Weights of a small GPT-style language model, trained from scratch on English Wikipedia: 2 heads of 32, biases.
Each number is 200 + 40 x the weight over its row's rms, rounded and kept within 0 to 999. Layers, rows and columns count from 0. The size before them is the row's rms in percent of the matrix's.

# up: layer 8 MLP up, 640x160, rms 0.0923, rows 40-86, columns 128-159
# down: layer 8 MLP down (transposed), 640x160, rms 0.0797, rows 40-85, columns 128-159
up40,102,225,181,212,184,228,213,184,183,104,253,219,190,214,179,219,219,208,174,226,222,265,216,187,83,178,254,296,158,144,169,249,217
down40,106,230,198,176,239,155,181,186,148,166,202,278,260,180,237,192,155,198,164,167,186,231,208,150,251,233,175,195,193,146,229,152,210
up41,114,250,198,240,236,187,185,201,188,217,173,211,236,189,195,277,207,211,226,313,126,161,202,258,213,198,184,269,288,222,135,232,189
down41,118,200,213,212,252,188,186,201,255,181,214,214,226,161,133,168,202,184,133,202,262,236,157,256,192,189,163,212,137,172,169,297,239
up42,098,196,184,154,193,142,256,207,221,187,226,227,278,187,151,203,263,211,240,153,203,148,217,220,115,163,201,217,156,206,160,195,216
down42,082,218,216,202,168,128,171,228,197,130,165,275,238,101,233,222,132,229,201,155,167,238,154,151,214,221,227,178,157,228,238,146,248
up43,129,328,316,182,171,190,280,153,243,243,190,221,234,206,209,183,220,168,234,182,124,189,197,233,135,289,184,229,160,235,137,194,175
down43,131,277,207,231,208,152,231,153,175,181,148,226,219,173,238,151,190,197,139,182,158,206,168,212,192,298,191,154,265,244,178,268,179
up44,105,216,296,72,216,187,235,208,209,143,132,225,204,212,187,210,187,196,123,168,161,182,207,223,207,212,86,258,305,172,172,181,203
down44,104,205,219,236,275,338,215,212,202,177,239,282,239,203,196,161,272,216,188,196,166,210,215,252,200,232,208,183,180,208,183,149,175
up45,093,192,198,183,145,142,214,213,266,174,164,191,215,196,229,143,217,236,155,115,262,176,192,202,192,274,154,251,243,244,158,188,172
down45,091,225,145,135,161,276,237,184,189,245,136,296,152,149,204,213,165,177,246,157,149,197,184,150,194,218,149,147,246,116,230,230,132
up46,102,228,157,179,204,132,178,217,145,230,234,200,235,143,182,138,227,241,199,240,134,237,270,270,205,274,130,217,303,155,199,221,193
down46,112,111,204,120,207,200,263,201,254,187,195,194,233,241,186,257,200,182,219,181,199,185,103,263,162,176,165,180,125,196,114,276,180
up47,103,219,228,93,249,122,178,192,179,177,188,172,234,166,133,220,184,183,193,152,246,188,305,211,191,259,221,174,245,134,174,195,215
down47,107,212,205,231,199,247,237,165,212,176,182,232,234,188,225,235,297,237,182,170,238,199,171,233,200,167,190,194,163,229,267,162,233
up48,099,323,226,204,149,245,208,199,207,267,174,230,274,199,208,129,273,217,173,203,187,209,194,206,168,281,230,151,179,297,188,255,115
down48,094,230,176,169,148,196,190,124,238,204,217,180,160,170,186,105,205,155,216,169,189,219,255,160,172,264,178,141,185,137,218,210,248
up49,097,260,200,262,200,196,206,169,196,168,230,179,171,204,199,135,202,210,192,203,189,216,174,186,217,269,187,271,236,186,213,174,134
down49,097,243,184,191,174,194,147,234,146,168,235,251,161,197,173,158,227,230,158,266,275,207,176,213,223,149,174,300,200,153,244,181,204
up50,102,159,235,173,259,168,203,258,155,183,203,249,178,159,155,261,159,216,205,181,206,167,234,127,233,190,218,220,170,190,217,190,227
down50,093,156,213,245,190,151,212,202,171,196,163,177,209,198,183,180,190,216,202,192,139,217,221,189,265,236,147,197,211,203,227,97,149
up51,082,236,193,159,215,197,167,154,207,168,277,197,222,241,183,199,221,238,259,205,196,214,197,114,226,152,209,108,188,211,158,224,154
down51,058,191,154,129,171,152,134,177,234,274,231,228,236,165,173,196,228,210,119,238,166,170,150,206,233,159,214,249,182,199,279,226,179
up52,102,290,246,120,276,200,161,205,198,238,243,242,206,222,156,232,248,177,182,241,142,155,241,276,122,232,263,227,180,244,143,226,137
down52,108,203,174,222,183,237,199,216,182,249,153,217,241,211,244,201,121,239,211,162,257,199,148,241,220,226,248,211,231,233,179,135,223
up53,100,181,236,173,319,198,214,175,232,183,200,204,224,231,200,165,145,245,224,206,218,257,250,125,159,181,144,146,242,206,202,229,149
down53,108,168,212,248,177,170,162,270,157,169,137,167,195,173,182,136,256,180,207,134,174,200,238,210,183,213,115,205,175,239,182,263,211
up54,098,200,202,152,196,123,302,198,231,153,200,197,214,168,199,181,248,233,180,206,249,204,225,199,206,247,229,155,247,248,186,241,173
down54,104,166,168,196,229,194,235,188,215,278,273,216,176,266,211,139,116,269,267,192,240,112,106,168,154,177,166,259,199,193,217,183,208
up55,102,267,150,164,177,140,148,226,192,182,162,202,244,256,125,215,227,219,228,253,203,157,197,234,205,223,155,170,232,242,96,191,221
down55,100,184,146,179,158,271,110,247,205,188,113,242,218,190,191,230,248,228,247,265,213,181,126,187,181,203,184,238,164,197,147,155,227
up56,106,280,207,168,219,184,162,225,185,123,141,193,211,296,175,228,282,171,285,254,178,199,200,206,225,185,197,166,239,241,126,200,158
down56,099,126,243,202,219,209,216,166,188,146,179,212,214,139,229,130,204,149,196,253,166,182,248,105,235,246,158,196,114,180,176,301,170
up57,087,214,230,104,215,196,190,219,253,196,233,329,196,118,259,209,211,169,185,188,184,199,225,239,124,226,195,193,233,243,163,181,235
down57,095,194,196,274,132,214,191,214,200,210,159,284,139,211,213,151,170,160,188,200,225,201,244,199,212,142,215,167,213,176,225,187,239
up58,105,216,203,224,220,150,145,222,206,215,184,213,219,242,235,210,198,184,263,342,171,207,153,221,137,292,105,159,179,195,191,197,231
down58,095,232,153,173,240,203,173,144,182,190,211,210,179,229,258,144,112,203,174,165,190,191,178,231,225,119,224,176,142,140,195,169,169
up59,109,162,268,119,199,171,221,234,250,147,167,181,247,246,208,256,224,142,219,139,154,151,283,144,285,246,207,254,296,219,195,190,178
down59,109,190,215,219,212,210,203,249,216,210,265,245,247,259,208,243,233,192,227,176,196,80,232,162,145,202,219,194,223,200,200,186,230
up60,106,210,221,209,253,170,273,234,220,145,211,191,231,189,118,241,163,205,231,235,210,139,194,132,228,243,232,262,188,239,185,196,223
down60,098,144,189,187,209,248,157,201,210,201,172,149,178,155,240,153,172,198,170,167,180,233,145,260,236,179,185,145,218,225,175,133,178
up61,101,209,187,193,228,190,226,221,255,176,226,201,266,269,169,178,156,260,223,220,220,172,218,228,214,231,161,153,250,276,131,200,144
down61,083,200,170,192,209,193,233,160,229,215,183,247,214,201,172,224,193,228,146,195,115,171,175,210,167,185,184,159,212,206,167,253,153
up62,099,229,224,186,168,189,150,229,190,252,146,216,193,226,181,202,247,229,213,237,138,221,246,245,279,155,114,210,217,266,180,204,200
down62,091,178,224,225,156,170,239,256,188,148,149,137,246,205,150,251,150,179,163,148,213,248,200,156,140,196,182,155,170,172,260,201,302
up63,099,157,160,220,156,242,154,175,284,226,238,225,226,205,168,195,256,231,148,264,233,144,246,230,184,237,211,153,264,247,189,243,228
down63,084,199,189,160,190,192,258,193,249,266,237,223,214,246,160,216,202,151,212,127,161,269,214,212,241,196,199,245,195,165,201,109,131
up64,093,214,198,195,202,135,164,206,190,166,244,205,147,231,190,169,219,182,299,239,189,193,226,226,180,219,258,257,226,132,189,202,197
down64,090,206,156,178,175,128,172,220,165,165,201,208,175,133,204,190,162,126,208,220,188,167,220,172,159,197,263,267,214,239,235,100,188
up65,105,217,210,172,268,181,158,176,187,124,268,291,188,204,168,140,212,227,205,162,226,153,184,185,188,198,119,233,138,164,199,234,206
down65,112,205,161,173,239,240,258,179,279,158,263,248,203,109,146,179,131,206,188,213,160,263,208,229,283,166,235,204,164,119,219,227,183
up66,087,206,198,205,235,216,130,210,195,149,217,160,176,216,176,187,172,222,149,258,201,192,262,111,229,267,180,162,205,262,210,224,210
down66,070,198,248,218,197,185,197,176,164,199,249,290,198,258,198,224,164,131,216,184,175,159,229,196,182,158,143,164,208,238,177,278,215
up67,088,240,240,185,170,240,223,226,285,119,201,223,231,238,182,233,263,162,221,152,155,148,221,213,265,211,145,200,238,122,183,175,191
down67,091,198,220,210,276,273,229,148,189,201,221,270,208,179,147,122,199,179,204,233,187,243,185,267,178,189,135,221,215,236,142,128,125
up68,092,124,215,240,233,160,213,216,197,214,195,177,167,161,210,190,168,217,210,290,212,144,141,300,170,235,183,188,252,186,187,265,217
down68,095,151,226,194,192,260,185,202,153,245,231,280,250,176,152,269,177,170,216,197,153,199,251,213,241,273,195,197,206,171,245,192,171
up69,090,229,254,220,166,200,184,305,225,211,206,256,243,141,213,196,247,214,151,230,123,191,222,208,229,221,217,275,161,222,203,187,178
down69,096,218,204,154,235,123,184,221,187,198,237,162,202,189,161,246,281,241,196,194,193,258,236,130,142,180,143,254,225,258,198,224,177
up70,091,258,186,253,204,193,164,147,257,210,154,231,227,198,220,180,216,204,222,245,217,209,185,205,125,199,162,182,206,146,212,197,256
down70,076,228,254,194,210,244,212,255,236,277,169,276,219,122,239,231,286,316,200,185,235,238,231,224,202,228,206,255,112,195,296,149,231
up71,082,227,205,183,165,228,281,179,215,207,310,215,155,188,134,96,206,252,159,187,212,225,170,273,158,167,191,222,139,223,150,228,154
down71,077,196,167,233,195,217,200,253,148,174,258,277,208,251,240,169,124,176,271,186,218,130,154,207,239,243,249,142,241,215,167,185,205
up72,107,233,195,203,199,255,106,186,189,223,174,214,233,199,234,173,99,222,266,170,156,151,200,139,290,216,183,210,269,282,158,178,186
down72,116,130,253,226,178,202,156,246,238,237,237,255,272,210,249,185,243,250,219,222,145,191,223,182,179,178,223,129,241,216,197,299,210
up73,102,212,218,216,232,248,223,204,266,222,158,215,259,199,178,253,224,178,221,261,186,200,226,261,142,146,151,183,255,173,156,211,148
down73,111,239,335,157,132,159,252,208,156,240,200,238,201,209,247,214,201,153,199,231,248,261,143,192,185,246,165,189,153,154,186,277,226
up74,119,225,232,179,208,231,179,208,284,136,210,257,276,236,183,256,251,224,177,135,236,200,248,177,214,152,252,203,164,245,189,211,147
down74,127,199,223,192,211,159,217,168,183,231,235,153,150,216,232,139,242,189,226,227,202,221,100,140,100,224,184,247,234,207,223,216,174
up75,113,268,142,205,147,125,225,227,193,188,226,260,264,259,197,109,241,237,143,185,152,240,191,166,242,323,205,190,172,206,191,237,119
down75,116,139,214,172,212,202,186,190,225,252,136,228,180,172,191,233,224,191,165,234,215,201,228,183,206,137,233,199,189,158,242,249,150
up76,084,183,270,179,187,182,213,153,226,155,170,149,241,273,137,250,137,240,192,217,216,150,184,242,227,183,244,172,229,259,221,205,166
down76,080,164,190,187,155,217,217,261,173,225,247,314,199,220,170,161,248,161,167,189,198,334,126,204,155,184,171,219,173,158,255,166,260
up77,107,252,220,159,313,184,209,227,296,206,212,194,250,224,117,157,161,210,259,254,161,170,242,215,209,228,170,225,205,244,145,207,209
down77,110,195,211,205,210,176,225,184,247,248,194,291,237,140,225,219,196,261,161,267,144,245,240,201,137,226,190,269,212,225,256,216,219
up78,103,201,248,188,247,121,215,209,166,184,226,192,242,138,226,161,170,233,168,192,225,187,193,218,204,229,168,287,183,245,238,227,181
down78,103,133,177,211,193,209,202,239,154,192,152,211,197,224,112,194,210,221,184,216,192,171,252,228,167,180,249,179,256,184,257,250,198
up79,098,217,145,197,218,192,199,209,192,143,262,210,181,226,132,196,195,200,150,208,175,145,134,212,141,184,192,289,230,225,114,272,144
down79,105,243,188,241,145,150,236,268,202,202,133,116,133,165,198,200,182,197,179,185,206,181,208,199,200,228,241,219,153,160,224,297,241
up80,089,185,188,223,184,190,105,108,206,149,189,221,217,236,125,200,218,148,161,185,181,150,241,194,284,205,209,114,188,153,244,206,185
down80,071,207,192,171,166,193,227,199,102,210,214,223,212,256,265,179,170,242,279,238,279,201,185,226,215,199,173,201,221,185,177,169,221
up81,103,283,267,194,156,208,214,174,186,168,167,218,210,172,236,178,201,203,240,162,173,182,265,122,240,219,187,226,224,213,205,280,208
down81,117,220,202,202,143,214,221,161,203,279,198,180,143,199,187,162,226,230,238,180,143,163,140,229,157,174,149,221,261,227,205,152,196
up82,093,237,261,163,224,223,181,200,210,157,210,200,244,246,165,167,222,187,213,191,194,166,185,279,158,210,176,217,196,208,189,207,195
down82,086,156,145,157,166,268,183,295,144,215,231,133,184,142,184,225,221,239,229,192,228,187,150,186,116,279,199,187,208,204,184,90,232
up83,098,155,207,173,292,198,200,235,170,117,251,185,174,263,145,181,194,198,207,240,196,192,197,80,144,181,221,228,223,295,122,205,172
down83,085,167,115,246,168,192,209,233,194,207,147,357,219,171,237,252,194,226,148,204,251,201,206,219,252,201,103,161,196,178,229,226,202
up84,122,184,273,167,198,200,246,182,199,166,186,258,217,224,168,255,251,147,212,211,86,167,278,229,234,244,187,229,252,236,191,197,194
down84,116,196,186,183,154,141,224,249,203,210,204,201,195,209,184,160,230,212,155,158,181,197,218,240,204,214,190,158,202,199,203,115,215
up85,106,187,212,160,215,200,250,131,164,156,250,216,210,208,192,214,195,258,115,181,197,174,149,201,240,246,191,180,174,188,221,216,203
down85,111,225,228,243,170,209,239,189,195,277,234,216,201,193,171,108,204,192,190,178,138,238,127,178,176,200,177,225,208,151,160,156,227
up86,100,206,184,235,204,265,229,212,233,199,255,205,250,163,166,211,258,213,123,224,165,187,207,210,213,215,157,133,179,235,157,239,218